Weights of a small GPT-style language model, trained from scratch on English Wikipedia: a variant of Muon for these matrices.
Each number is 128 + 24 x the weight over its row's rms, rounded and kept within 0 to 255. Layers, rows and columns count from 0. Numbers have three digits each. The size before them is the row's rms in percent of the matrix's.

# layer 4 MLP down, 160x640, rms 0.139, rows 0-155, columns 600-639
098:124149113104113148090140076115136131148101122088148119133145132116158184149127134125137085121117107132117113149138080110
097:122079144119135136110119152089093119088070105148092126149138101122122149116093091131153139149152102121119114132113127154
100:167145169129094108160115107158109169125112102112147104094131163164116161118114088132146157118147164132129110165095126071
098:140117152153097178060095131128115132080163135151105121167103122110137112100104129117153117143129185110137157157113126137
100:120107158154177158103083110101072158160133097135133136119139112112129160074074119119107124147129135125125138132114160110
099:140130115148103096153150123111124088122096104080098116134137104118151135084131162116117139150095105147150126133165132112
098:116141160124148108127123121147154112153109123170132111095103099153136107109083135150130120109087147108121152081124078126
101:129116137138141111106148120152145136168118116125156137143160111098133144137114148120172128139135093130154116112142087155
102:104147126148107100084094108138156143109164120134098143138104143117135117133156141115119151092106111174118166159123120134
100:100152115137085090060078139114123148130140153188147136181134098143130143131084191151103098130144126158106159114138112123
100:137135132105157100102150137134118082151159134152138122128102101134143096143147118118124127162149139124118114165112144168
100:124088129097132129121121130135123132151127089124077147092088109136145104101126159132131101133122166154117157150148121123
097:155138156153119135153156132091105126152069124132118137134175073124159127125109115103117078148123115099126147121126154145
099:091152120119096153172185140122110174123114090080122151098128103125105092128126113104169181145136101151112093134108144191
104:171143095117085109107152132129102140115140082128160120109118123121078118137132108117130136146126099118119107150145126110
110:131158128140131146129135117115101157116138091115113093129114118107165096112100092130128141124119120073144094129163103134
102:132094132165171172168141134131128173114132159140123170154176134174176097112124087146135129117161161114189126162081111102
094:130164119088123112121122132141116103145112145162160158118120137146107105115133161160126147088177083167122099143110143137
098:101094075106187120117113137113130137118101152101130144155131129137133067183097152110128170154129158106159097137158091133
109:100130132179123057089146110127126140098163118090117113103148134130109162104140106143104152167116177117133178097132106130
100:136169168142124135186179171098153147103139146093110158091154126101151100148107124124129131131101112145152165084112129154
098:123111163099106122123112137152087130121123097113174105121102131117081102098124105143120117154124163101132165142134120102
104:070097133130124110146097132147144126102098108145155147097112122133157189130137134099121076147152113114116115116124126115
110:126128105165154146133138114125165128134136154110146157121135141149128125096113084146128167138119112147184135168117102136
099:100098183104102159172104104155090127149081125110132087121170100109133108143122122119101128099138097117141118135164128112
099:126125153060110166107118183121116170148102114098106135131096152111096168097142104122131132148122109109110098122108115115
104:099127142114157157105156099157116113115172161143134120143139177128125111110140121083115108153162133116092158146162113152
102:159134122117116118153145164093157135139120158127088145090115116157144125138146103112114106106114144122179113104116139146
101:159124086174130144151083133157096138119119084136114118116127141144091085120156126142140173100152137160118121102130131103
101:131139146114127118129134134141139149142127103155149107134155115158113118146113098097153116088123143176121102156121088091
100:149118142107107106154144112116142128094117114126125141138106168131136151109179166121161111143096139112136074091065094134
097:176108099109091132164136125131102116136123123126118115051130168163123129153096120093122157117131065128098131141145162129
100:156115107127110127159138134136134118148129122083141151145114106125161159102131142146078117081141129119108101141137138133
099:138158132111126115105079120137155109095107120155109152132137129102126114114157129124147105145140123102106136106149119101
101:124139126132144141160153158118151140065178140126103141137107132110171136144136157131097119107142118103155129124165099166
099:149131129141137120116113123133103121124164129122112085092096174097130117177144116136126122140152159121138145145181135119
112:167115150131160158120160141143106149129112114108112126096160166122135163111159118162168140128128131161122150134144139126
101:125121129120115155134094149124131110147141126154146136084128123122124138110118082102103109138103145118117089117129170084
098:111096122152141120124131138136129114127108102134121138134122146123104157099103124136111120125113119143189111139101085104
103:147160149120107115092127153167161117150130159151124133134090138118092132095139148126150122130126138120087138121093116144
098:105089112150109135097112126121114179122106152082121115140122105121115091104098140134117137143146142098127111129128107125
097:179098146148097133141100127110140136080105124137116118135115106115098140130108154148084129108107130159112148098137106079
098:068139128139179135154128109119159114124107148168140167099182154167124128120152136106073141119160095129133125132146108111
101:097167126133116158121126093137124140126171149149135173135172111150128140186145168146136127124110137092129120132119137125
095:142119105124113139171129144147144161128143130139119127155129129142147155145162104110192130123089169144110126112132098102
101:134086122145123141138128088120114129108137133127179088134098130124100102153141128109116092110144128092092126123118133077
098:146119131114144161124098101132100131150166165156096073105123135090137116123126134116143118133165178128114125096111120146
097:133046141127099123105106090171141087121121120107181112128145144138145130122122095127118125112134136133105177089148106160
099:107143141113147149146112119162123123131135126079089138115140151107146160153127138145098139105124105142140141139172121114
105:164105139107127114124141143107135083141120168123118106117112118160124111163098158102114137170137094123157154105136146139
099:105130145131151163163145115160119103120112150115144164130128116134143127136104159159140113119115137126100120168094130117
096:105122093140096128110112146157104109137130114107131132120135120154110147107154142150102146144120099121112144123151145104
100:149116121115109109133112076069126126123143168125076093170143144128090115126154142112103112150145162148165118117130099166
099:143121107140106101089145132138153109138092114124158117092120145126100148136132084143159140094120155091128166124109138102
100:165146109131147158135067130152149099160103099104085114118124150085158151132114142122099103135101101142153094117156135175
097:131099104131132143131129126135120094154160134140127089147151110123153126160117144136141101088165137092140132120130141087
099:090158112130105129172109121110130127106099135126140166131101108152117134164133156112145124130149125116099112114144200102
099:130118134089098117084136112089120121152120153118122139122133175108141118106116135157081137143156126109140121135122129104
097:138119088093091170140180124083108168144153131155094129110162127145132143132154124132199152075073148105094138144130106159
101:072186174143162141131143102125143126151107140110145130145123136156132147168126085135133131121144127156154143128103129152
102:102111106148122121167066135119103114125113101109120159159094109120137176141122118110095100138171164130127144126115140150
096:113149116174104143130140119120150140133112120089131127096179142157131138092138115128116138127118109113148089136122180123
102:133119146157126146083115140111159106143118112121171126153148148086096158068120158116132124121157110169153152156122121145
097:153140137097105162124130136112166141121128103132093125151116098124128171145139136146148150115096143113123137078131104106
099:113094097081124105166134122151145101097111169170089121161089135108106090152093145078107132144151086128162140087142108136
100:150107071100176119149120113148167099108139120106104154122129098110148100162131145154150112172142085145138140115149147113
099:124103135136108135136114148111158153121086119140104115132173113130117110143165127172131153152131121087139095100138134169
100:131129141108128110110131094110126124148127091109116120111148116119131084151134140109111150128104153152128096119126133136
102:139143123127079140143147132123110119132118090159151094127145144128112106097126129153118157118117145111127107149157166105
098:088124136075134108118167151091081155128098160126112164114108157109099106179129120099122134132136133106162136146128138103
097:125155116115110128100133092124147154152160117131131087105123119127132113124181181110120148143141068132146131122145158100
098:131156128155108106096128138103140135135109097169120133156160137105109140096082095138151133158154116113113114128152085156
100:124162127095101143092149102182144122164100076144107110135128172128117144156098132124114140145092144138127132155090124097
097:124096108133112117171153154129092127109145177128140147136131129175144123107097149153153147197148158142126144156133144197
099:096139137165070139123146166161109123156113102146124133136078073167125104129130138138121136125113122172153084120142104154
097:146090131140126134115096153147131154107109187145143116152141114134123123130138114113071149127107163123097166144099155147
099:075165101115110138105171106112125127097131128162114145130126113101137154137152153128147090111137164091104134140106087128
096:133111128146174081110131133118116147107104099193146106149091109138072153113115150119114151169141115099110149147113100114
098:148102136141134131089108090144101109117135121144125117109109102131158110124148122119114139133094108156157158167179126092
098:168126131113135118142119137112111134126105126107125140103156134152153086171138095108102141136098127101137111139140118140
096:160112137177081159135105126100092198134135089160085141105127108168129129153130113144130132074119113161168094064117130160
099:090143137149161166105058136145139173094092113129118138153140138109122179138189135158105185130089147125122167170133125130
098:106152086132152151116129127167100114133128133145159115124109130083095137130088123124118110085089143077160140137121122130
097:115102125108168127118132154141166131065160103112109122124113129133148156164116134119102079103137176102121126065113089117
101:163109109106147103117127119153126084170133119147111109152169134104083129098104126127109129139107135117182116114134082093
099:135168126104139131131140104151125140129127125102138085094082128144126149117133137152130157152133125143132193218096142095
099:103103135082165157118115171101152142146115141120119158126143172132114139149180137142146109170138153112102124118075115191
103:101127123154126134128115109145122099123102142117150115186124078091130144114129169139120120139128138128125152122143134131
097:105153090119189129111127195121113081135137132122095146141161119136116129150128168114134136069119126118139165122090096150
107:112118150171157082135119122134138109136159092129096122109108133112131092155101124169130087154152157117101155093104147149
100:133103117160130132181160086110095136124123120097115141167134134134113152131139142074124112146115158083170120157084160126
098:145125118122121084120108069142107123131152105150139100146105123173105158098092163114135116128084138077108101164141106109
099:096129132074151162092146130136163148121124121074123117169153116135117150120167136166139149155127148136072138147153144116
101:157102144137159137166144093116148147126104139126123162117104144113108118133143082136138166122125138177123091099097143118
100:130135165129088098111144087164161104101150132091138127125124147128071127133144114122136186147120158125141179147123108111
102:142138143097130099122133141124134122113159177118168094074136131089090083137103133117165116152133090122140172147149111116
102:115099150175148114130098168101150114163078130117106196184113137182157120134141138138157120148124115138163093142077136166
101:134115126147122113131140113138098143125151127113172104134148089123152139129131107138172115141099101107130129091114135101
098:130160085159097141148148100109126107139122139104109122139162148126144146164159103141158142122142109126163141123132101129
101:162168150151127175105087153114124154136145097125110102082153151114075144121156115098103092072148121137098136159126123141
099:151126151129141146114166153113162100090134113162143145146118096135133141127131150150121151138190113140137132111097121111
099:176123110157134132134151092147116093126090109094150135103116114140129116134107094137096155107153078185136138157139137139
116:134131103158113094115138117126088129106088126152105117107128098163159135135127095092122120104092137118158081109170140137
098:124140136086114132136107130140134118134124128117099088159124131133118133101084173147107126114141113100116141121109113120
098:148135130120110104126087115150130110157141092118133176148136137107185112137132116155148134106148133145111114136154132178
101:153145096136129130128162158141131108172139107116111107126124089131152145160105100145147136115111126153102117097123125135
098:138117119131103097144076118115074139145084129134155156161103153135116122119164150115094129128147156152083101140087128127
099:085125126126108135115145095062114179133134104118079119151160139181133127083102119121162159144108109147128130143122159114
099:084131105125116115145152124122120098116116132168120129131143125105106129139142118156149113100164133107092104117124110135
097:156127165149139151138136118142182087153107131140149198111183115143130124101156141101163154103090119129132115097095155107
100:097136214114158129163150159160118158103152140161153140144109125118145109100144083099062120137086147118153152153131072124
099:139071092108171125162160131144092094133129166109157112104105120135177085168147103143134084120136122137128110095153144134
102:137125128080127159141070169160132168124147124130185109133094147158136124142151143104115112082131127131113112169125076125
098:151120136124089132129125152090118117145130158098125159132179125103156137139146119133123083093167129144132132105149159157
098:133133132158128137128103151095111094166133144165115129129137086069161119124115136134169137140099144138099154125128171140
102:115158134152138120090114112161148175184137123149174088169147143091150163133131103135161147139156114112101080079160147089
101:171128120103124146115131142153106082153143157081088083136156108115111121095130171195160169120081128139133160151146116127
101:119139153079131137091117171142108108120142144150139117154113170131090102146087118116096119114112133113139125156134124124
098:126092106129132126160104122093145088117143173113149131099108143088181144138148116087094125100116082174086143116139116124
100:150124088131138132132149114145117135138131139088102105128141102100142116144117048133143129148110132204098093130136147142
106:127154150160159137139115104111131114148106099156118172111124087138138125148138124148132121095149150131111101117152143147
098:147114171132177120113093130129136125143072160145107099140107100108115129162108142112126089139112148170111106081117128134
099:127157117113121155117129148093130150119168114142136113158103114131122128089149113096132097114099131142103117151096183088
102:148137167124146131127133073144127142135127099142127115122110164183161151134125127093163122108124131126103117150121134102
098:121114141120135148117144133130176152134137138107114116141125179199144093126102098136161163099171112158109122099179186147
097:115173128167156115151128129085130146110137140144130147123081122139112091131116144159112127124125106121121106141113127153
100:092168157136081148067151134128136117174164120118155140123106117144138147120132129130089102132127125110178110106135158152
100:102164158125118105124088160111149136125137157111139130110075138119132156157130153125132129146133152155094103094139126119
108:162181135152167137118160143117106158140172136152153131082146115163137145138143149142129130133177097161104164189133150133
099:130121123154140114103146098119151130087136130111078124117119172137148132162122153105126108135100168097147096118158167145
101:103075071162123124140145127151119159112139116088124087161109115099125125103148157099145090167067115122153114106182178137
101:131137094128138130171122130121125122133125156178142166119160133143144114094109168116180084134119089111127135113142163169
101:150146132092080154149128152098127133101140120104135116111127127123151130125125129108182143142132111101098129095145166153
102:109149142113128104172153142133118130121144095140105128115079125149145151110133118141153159073079156166110148107139132106
100:115140121119160114137142109125126143119166140154168145147118085169109087108152146145086126121122118121105123109180165120
098:127135128108153091104130170144150120088133140083160107134163107161098136099129136100105144098133150132148117132123159134
098:153127136140114127108150137116123072116132158116161122186106147129129112106154103171110125120163101107162166144110103177
100:141118129099107064166157090123111115131163135129089135138127156125115132133121142104145125144113125108126113127111131119
098:138139105146114141122170159124169130102128127145095146126145121121071099177157174154142124117142142171143142131100118095
104:145095134124136126138138143143108124095119131134103099174157135099124135134185132136081129092103109121092092141123144117
102:107120142147113134141123130164151105107158172119146126068154155113091125107112111136125164152134129161108101181137130124
100:122117136126119123153116144109148104170122152103160172136149148141117112171168110126119125124129130131114159118111124092
102:086158153152175142143132103159159157084115097158141099140107137099131112123119161142114150163140133161117180136094093136
098:104175083127152107121082109142171123157179154099155112100158097123102117093136134122131130134114131130118102143106129172
099:130109150116113111127162129122103127115129164132120159130105143145121149090133126137154087139162091135159131183120131117
100:153118128127165152116122118135146097107123145152132126151126116100134136126121084113149136136143137157155139110138097126
101:159067159093135135155089098153099119102161133085136074105137088118129101091124111151104130135119113110168125100143177111
100:156170132154131089069138133169100145185133131170149122157091121113125135114133152123102113120117094116138140143116157160
099:138133137122151177131145105101109111116122131111140163144158128089179167138177113135151137115178110093107159110080117141
097:100129135142128103091127144136167075147130129114129098103118136147130137097156103132107072117137175139139149148126127091
100:115118114119136115149095127133138129103112104097151131123128150124129142126079116129103078179126103105133125123139079106
096:150166120126125118089130113134089166107163133129088142111169138091125095145100145146095122102124094114117110138096144127
099:145155100135152127151132166147140092141144133164213127131093143103117104161088159087145144133122101079137132107098170107
098:105115112161114098167085141111129115115132124121128134083150200118167148140124126135103092149126095170133101126097158147
101:108142144078154153151172137127151134132129152147173099123114143126097089127139108129141142123144144158101099096127104130
099:116152086126158109147092161120150166155122119111155141147120125137155132114131153110096121114120129094131150097169121113